From a checkpoint of a small transformer trained on Wikipedia.
Size: 10 layers, 4 heads of 64, MLP 512 GeGLU, vocabulary 2048, 7.08M parameters.
Architecture: RMSNorm before each block, rotary positions, no biases in attention or MLP, tied embeddings.
Training: a variant of Adam for these matrices, 321M tokens.
Each number is 128 + 32 x the weight over the matrix's rms, rounded and kept within 0 to 255. Layers, rows and columns count from 0.

# layer 7 attention key, 256x256, rms 0.058, rows 123-127, columns 0-255
[[ 89 143 159 129 119 146 176 134 134 126 111 104 117 139  85  95 149 112 106 143 150 130 166  94 138 124 152 147 153  92  95 141 143 113  83 141 115 113  99 109  72 122 107 129  94 136 102 187 159 126 137 152 119  90 136  96 134 147 124 159 139 113  88 150  90 138 148 117 110 104 125 143  87 165 102 116 111 141 125 112  84 166  66 159 110  77 178 106 114 161  96  96  95  98 128 130 102 156 104 103 159 130 139 176 110 147  83 128 121 155 148 144 149 100 125  93 144 152 168 138 100 135 142 146 151 112 107 152 124 164 163 154 144 115  98 145 116  82 171 131 120  83 127 111 172 123 125 205 155  51  93  93 167 105 154 123 129 139 155 133  93 130 100 132 133 162 157 139 133 120 123 149 104 108 116 101 112 123 154 141 147  96 101 168  75 144 136 116 132 133 109 138 164 150  95 131 116 194 139 157 140 150  97 103  99 121 133 124 103 137 166  91 154  82 180  79  58 123 114 114 137 107  97  99  98 132  92 162 135 162 183 163 164 140 147  96 125 122  80 120 137  75  84 131 119 217  91 109 140 147 121 156  95 190 137 140]
 [139 119 139 107 146 151 158 148 189 146 136 105 144 135 140 162 117 123 101 110 171 114 145  86 110 163 151  93  91  98 123 172 120 113  72 159 140 126  99  96 140 134 130 115 129 132 187 119  96 132 158 105  92 147  98 123 119 119 128 146 149 105  81 101 108 126 151  76 104 177 134 169  59 135 140 109 104 120 169 115 122 109 154 129 148 118 119  79 141 100  86 127  63 101 143  93 148 122 154 100 120  98 133 126 151 141 153 128 134 114 115 125 135 112 149 143 148  79 139  95  82 163 162 160 138 111 120 215 137 143 126 155 170 112  96  96 160 156 120 151 152 169 118 136 103  86 129  72 124 120 121 118 107 142 116 103  74  75 119 172 149 123 166 119 115 123  93 138  58 107 153 174  77 123 106 132 104 115 109 179 109 206 196 119 107 116 134 149 190 132 102 138 129 116 121 117 118 138 126  84 142 163 118 119 123  84 152 107 182 111 138 169  80 153  90 141 153 103 115 114  95 148 161 121 114 136  60 131  97  74 135  76 175  47 142 146 138 163  70 114 153 115 111 107 151 140 117 152 158 124 134 144 150 159 198 125]
 [109 121 138 144 134  98 146 155 159 124 116 150 136 149  93  77 135 116 114 134 144 100  82 177 140 128  88  73  59 134 113  86 125 158 151 111 182 139 157 128 105 102  98  81 153 131 165 125  99 154  99 107 111 170 201  99 152 188 125 111 145 127 108 154 130 146 184 109 171 101 122  92 140 123 120 113 115  96 154 126 137 108 138 118 147 173  79 126 161 134 152  99  95 145 114 110 129 156 172 123 120 148 102  83 108  74 142 181 122 115 161 120 160 146  95 153 122 141  95 150 103 185 147 153 119 107  85 146 155  84 146 160 184  90 124 100 120 139 159 115  63 158 116 203  57 178  93  99 115 135 202 132 135 164 111 132  99  94 159 139 130 125 102 136 165 145 149  60 148 124 169 177  88 199 141 121 139 123 132 156  98 111 181 120 134 151  77 105 103 117 145  71 159 112 151 102 111 132 108 110 190 101 104  91 113  88 123 144 125  79 190 145 135 167  82 151 197 128 135 140 104 168 126  82 117  59 135 155 121  98  92 134 167 190 150 105  97 124 111 146 125 130 132 116 101 158 167 179 142 151 111  98 137  88 175 157]
 [ 84  76 147 120 122 151  88  83 137 128 123 142 113 138 162 129  90  90 155 145 128 148 173 120  76 166 145 187 155 124 159 150 178 105 116 162 155 138 123 149  73  89 132 162  96 100 110 101 144 135 114 150 127 107 104 100 123 123 127 158  71 130 136 133 128 134 132 138  95 118 129 119 157 151 101 125 108 125 129 148 139  85  72 134  64 131 131 133  93 173  51 148 138 149 160 105 193 157  95 126 126 167 168 117 124 121 138  52 123 127 109 202 109  85 120 154 140 121 113 160 144 110 102 161 157 155 122 117 117 150 136 175 128 135 142 141 110 111 154 116 108  96 175 128 181 117 167 158 107 102 102 134  82 116 170 141 140 142 129 109  81 102 173 120 168 108  62  98  74 141  84 115 127 131 154  86 108 136 148 148 129 114 141 132 135 149 148 110 130  87 158 149 112  86  87 157 132 166 138 157 135 123 153 143  74 140 156 126  96 119 138 103  99  82 141 133 116 134 114  87 160  76 107 120 123 148 136 135 135 202 132 111 178 167 144 134 135 122  76 101 101 109 149 176 140 136  78  97 145 127 101 141 113 139 114  81]
 [102 114 145  96 144  86 132 177 135 145  95 128  81 174 160  79 104 136 130 145 189 116 188 106  97 108 143 138 128 147 169 145 144 126  86 188  93 106 151 126 100 179  96 172 110 119 106 128  49 129 150 144  84 137 173 122 132 121  94  80 170 135 133 156 140 184 119 191  88 124 124 150 128 126  97  73 107 145 140 114 101 122 127 143 106  84 101  96 121 157  89 109 152 117 141 125 131  94  69 118 168  91 110 164  97 127 107  75 139 105 105 141  93 116 160 119 135 125  86 114 129  95 123  81 106 135 125 123  87 162 129 113  70 147 111 150 117 119 104 159 149  72 136  45 106  79  99 189 146 129  83  98 140 196 184  98 119 192 164 144  17 127  92 126 161 115 117 119 109 182 127 140 115  76 126 140 114 140 164 155 145 177 123  82  78 107 146 139  90 104 139 141 106 148 124 127 100 143 142 133 140 143 146 116 135 108 137 123 129 172 180 121 194 142 174  55 143  94 122 183 135 123 136 127  76 133 113 154 115  82  96 163 160 129 148 137 104 120 104 143 164 135 151 169 174 134  58 132 122 101 132 165 103 132 127 148]]
# layer 7 attention query, 256x256, rms 0.0582, rows 124-127, columns 0-255
[[100 136  80 148 157 143 167  98 160  91 129 132 172 124  79  86 132 153  89 149  86 119 109 124 154 128 129 103 102 119  67 152 109 133 163 180 129 135 131 125 142 161 127 107 124 183 124 149 163 118 149 122 108 119 189 107 145 151  72 153 144 177  93 169  77 133 163 106  96 133 112 143 118 183 149 124 150  96 111 206 153 105  69 122 129  63 110  96 165 178 108 105 102  98 130 124 154 133 140 143 123 133 101 134 121  87 100 149  69 137  80 160 125  86  76 107 192 112 141 103 152 155 115 110 151 139 139 142 154 138 148 184 114 126 114 114 145 106 148 111 137  89 122  67 115 136 127 165 128 126 139 126 110  92 147  99 107 149 150  97 148 160  90 117 123 150 167  87 132 134 151 154  96 121 147 148 119  82  95 123  57 109 114 112  77 116 141 117 136 123 103 104 120 133  85 151 183 163 187 136 124 170 147 142 111 141 140  68 134  92 161 113 142 106 150 141 142  84  90 209 123  65  78 165 136 115 147 166 119 154 170  84 128  97 126 129 142 147 120 155 128 125 121 138 108 175 141 159 124 142 169 132 107 174 159 122]
 [ 83 148 158 104  93 166 118 100 135  74 153 100 126  89 178 107 152 163 158 165 160 169 103 120 140 129 173 146  84  96  86 151 117 134 187 164 126 126 106  86 106 140 128 125 122 167 186  75 127 191 181 129 190 131  62 129 111 122 158 164  76 165 101 174 101 142 106 119  73  55 181 105 159 123 102 150 133 137 129 116 127  82 121 109 163  45 152 137  82 129  74 113 105  90 120 131 127  76 130 147 104  97 172 156 173 124 155 109 152 118 100 134 157 168  39 102 143  88 110 124  95  98 139 184 147 137  74 113 131 127 147 108 140 123 159 117 129 171 148  70 100 103 108 145 122 135  99 121 132  92  63 113 115  60 140  95  75 136  93 178 122 118 122 169 119 117 163 124 114 125 115 106 136 139 119  84 105 112 126 118 159 117 114 123 164 113 115 123 116 134 106 100 164  90 109 111 117 188 157 165 142 137 136 138 101 115  77  91 113  99 135 171  95  92 143  95 160 144  85  99 136  89 148 117 166 171 139 149 125 104  68  89 108 178 134 122 135 160 173 125 113  84 110 187  80 129 171 200 143 145  93 155 136 173 122 120]
 [124 117 121 169 157 179 163 150  82 146 147  89 191 132  80 165  88 164 188  90 127 106 165 133 113 130 135 128  53 100 149  85  96  94  95 168 161 110 110 112 131 122 127 135 125 111 128 125 128  65 110 148 114 149 120  96  64 123 157 100 108 111 105 119 157 130  96 125 180 226  75 155 133  82 155  84 120 118 168 141  89 166 156 139 113 126  97 173 122 125 178 153  62  89 171 129 135 141 179 108 173 132 153 165 102 165 118 165 136 162 120 138 125 183 129 158 166 163 152 149 121 128  73  70  74 119 139 145 130 102 114  86 117 159  73  99 183 123 119 169 159 150  95 124 128  93 138 100 165 104 149 145 141 172  62 156 158 125 153 109 129 110 130 139  98 118 181 133 110 131  92 143 129 130  62 114 125 110 101 138  98  98  98 168 137 104 152 139 125 140 138 158  97 103 145 128 151 119 142 145 126 112 140 202 169 115 113 140 128 145 116 112 148 143 127 109 121 137 152 133  94 186 141 141 161 112  75  53 154 122 162 138 125 116 130 141 129 145 113 159 100 129 159  85 220  86 109 105 135 133 151 153 123 118  84 124]
 [ 85 141 106 115 115 157 122 112  98 104  82  85  96 136  81 123 122 178 122  68 120  87  69  94 168 137 105  95 139 211 160 148 130 107 175 122 151 141 161  60 153  88 105  96 155  84 140 109 123 115 149  89  34 204 136 108 152 109 128 190 180 121 148 130 196 107  93 113 157 118 109 140 148 102 127 162 142 105 124 136 104 110 138 147 152  84  71 173 112 109 129 141 152 215 122 133 164 127 167  98 122 149  60 155 100 108 119 132 122 126 124 135 144 133 134 131  63 163 129 156  66  57 179 146  81 117 135 105  89 101 112 114 124 119 143 137 151  95 122 147 103 142 142 133 154 114 144 128 145 165 143 159 169  69 124 159 116 143 143  96 124 150 117  83 122 137 154 159 139 154 166 138 153 122 132 103  75 142 138 122  84 153 111  93 130 101 145 140 100 130 152 113 123 138 142 130 121 135 148 176 187 128 109 155 222 100  89 105 135 172 114  95 123  93 102  72 149 124 126 138 130 148 124 154 129 140 144 139  90 115 107 172 123 126 133 108 102 103 138 137  74 214 157 117 200 139 183 132  95 130 227  98 136 105 135 106]]
# layer 7 attention value, 256x256, rms 0.0698, rows 64-65, columns 0-255
[[ 87  61  74 127 132 126 105  83 128 153  79 111 154  40  94 102 152 137 133 104  95 152 136 174 153 166 146 105 110 146 142 130 144 129 123  83 108 104 113  78 104  88 129  58 131 118 182  90 200 121 109 106  80 200 147 117 123  72 135 162 105 165 134 130 107 124 119 113 155  81 115 178 148 170  79 132  91 102 139 214  77 155  98  61 106 100 105 184 167 139 116 147  63  79 114 132  64 130 133 148  76 172 159 213 150 159 125 183 101 115 105 162  89 165 160  92 113  87 154 153 130 138 140 163 152 136 149 119  77 145 142 120 151 189 188 180 144 151 193 128 137 105 144 132 122 121 102 149 138 175  76 156 103 132 114 144 167 114 121 145 188 110 145 144  74 120  87  51 185  68 138 120 135 143 163 191 126 149 132  96 118 116 166 151 126 125 183 123 167 178 130 101 144 137 149 134 137 163 121 101 117 117 189 110 132 137 135 140 125  77 149 148 119 167 123 139 123 104 133 123 114 161  72 154 136 161 170 173 132  84 112  97 151 140  95 115 117 121 116 149 155  84 161 118 130 132 161  76  77 180 106 120 106  71  78 107]
 [125  86  97 145 136 120 100 104  95 130 162 147 105 108 187 121 121  89 106 135 128 118 109 144  41 144 145 108 151 123 141 127 101 118 165 131 153 152 152 139 112  80 115 174 129 148 148  78 148 124 115 221 155 166 119  86 116 220 140  48 147 130 131 156  69 111  67 127 129 128 161 103 193  85 101 152  73 169 105  83 143 136 149 140 149 221 143  62 185 123 166 163 152 115 177 174 139 156 154 186 139 206  99 104 135 132 127 120 157 135  99 106 117 108  57 109 142 186 219 132 113 143 213 160  92  86 132 130 108 125  93  71 124  50 138 134  96 111  96 125 140 151 165 124 149 162 152  58  91  91  61 161 136 109 111 105 124 174  91 134 104 120 135 140 116  81 125 109 150 109 220 126 132 157 115  86 181 140 153 116 136 176 113 113 138 182  22 106 113 123 130 174  88 118 133 100  88 127 136 198 165 123  83 165 165  89  99 109 115 206 101 119 155 198  93 117  81  89 201 134 134 149 203 139 143  77 175 104 112 132 125 134  82 131 137 123 133 144 138 144 144  67  97 101  62 171  54  94 113  43  81 203 205 163 151 126]]
# layer 7 attention output (transposed), 256x256, rms 0.0697, rows 64, columns 0-255
[[119  69 109 186 131 129 118 159 131 103 147  97 129 103 100 131 139  86 114 103 121 111 182 163 110 148 106 112  89 174 102 169 140 144 121 111 178 165  97  87 116  79 142 111 138 135 166 126 156 181 122 161 136 151 135 133  87 116 119  98  54 103 152 186 137 169 112 139 153  99 113 165 127 124 164 118 121 124 153 143  69 155 146 156  52  94 130 113 115  88 118 108  92 115 152 132 162 133 221 193 173 167 112 168 128 108 114 153 109 165 118 145 122 101  84 123  96 111 154 184  98 134 109 120  57 129 127 129 111 143 107 135  97 141 127 141 178 178 174 156 146 161 158 110 152 136 119 174  76  85 105 134 130 145 165 132  77 149 144 128 102 120 132 119 107 134 168  87  95 108 139 142 112 114  89 152 102 149 130 170  87 142 120 147  98 116 148  89 135 175 142 102  94 111  79 127 185 162 140 100 157  93 196 184 178  91  88 125 159 172 134  80 144  93 118 111 105 150  92 123  91 170 152 135 137 127 141  79 132 109 130 155 134 148 121 119 148 172 108 170 139  88 141 140 203 160 122 107 152 145 121 168 130 144 114 177]]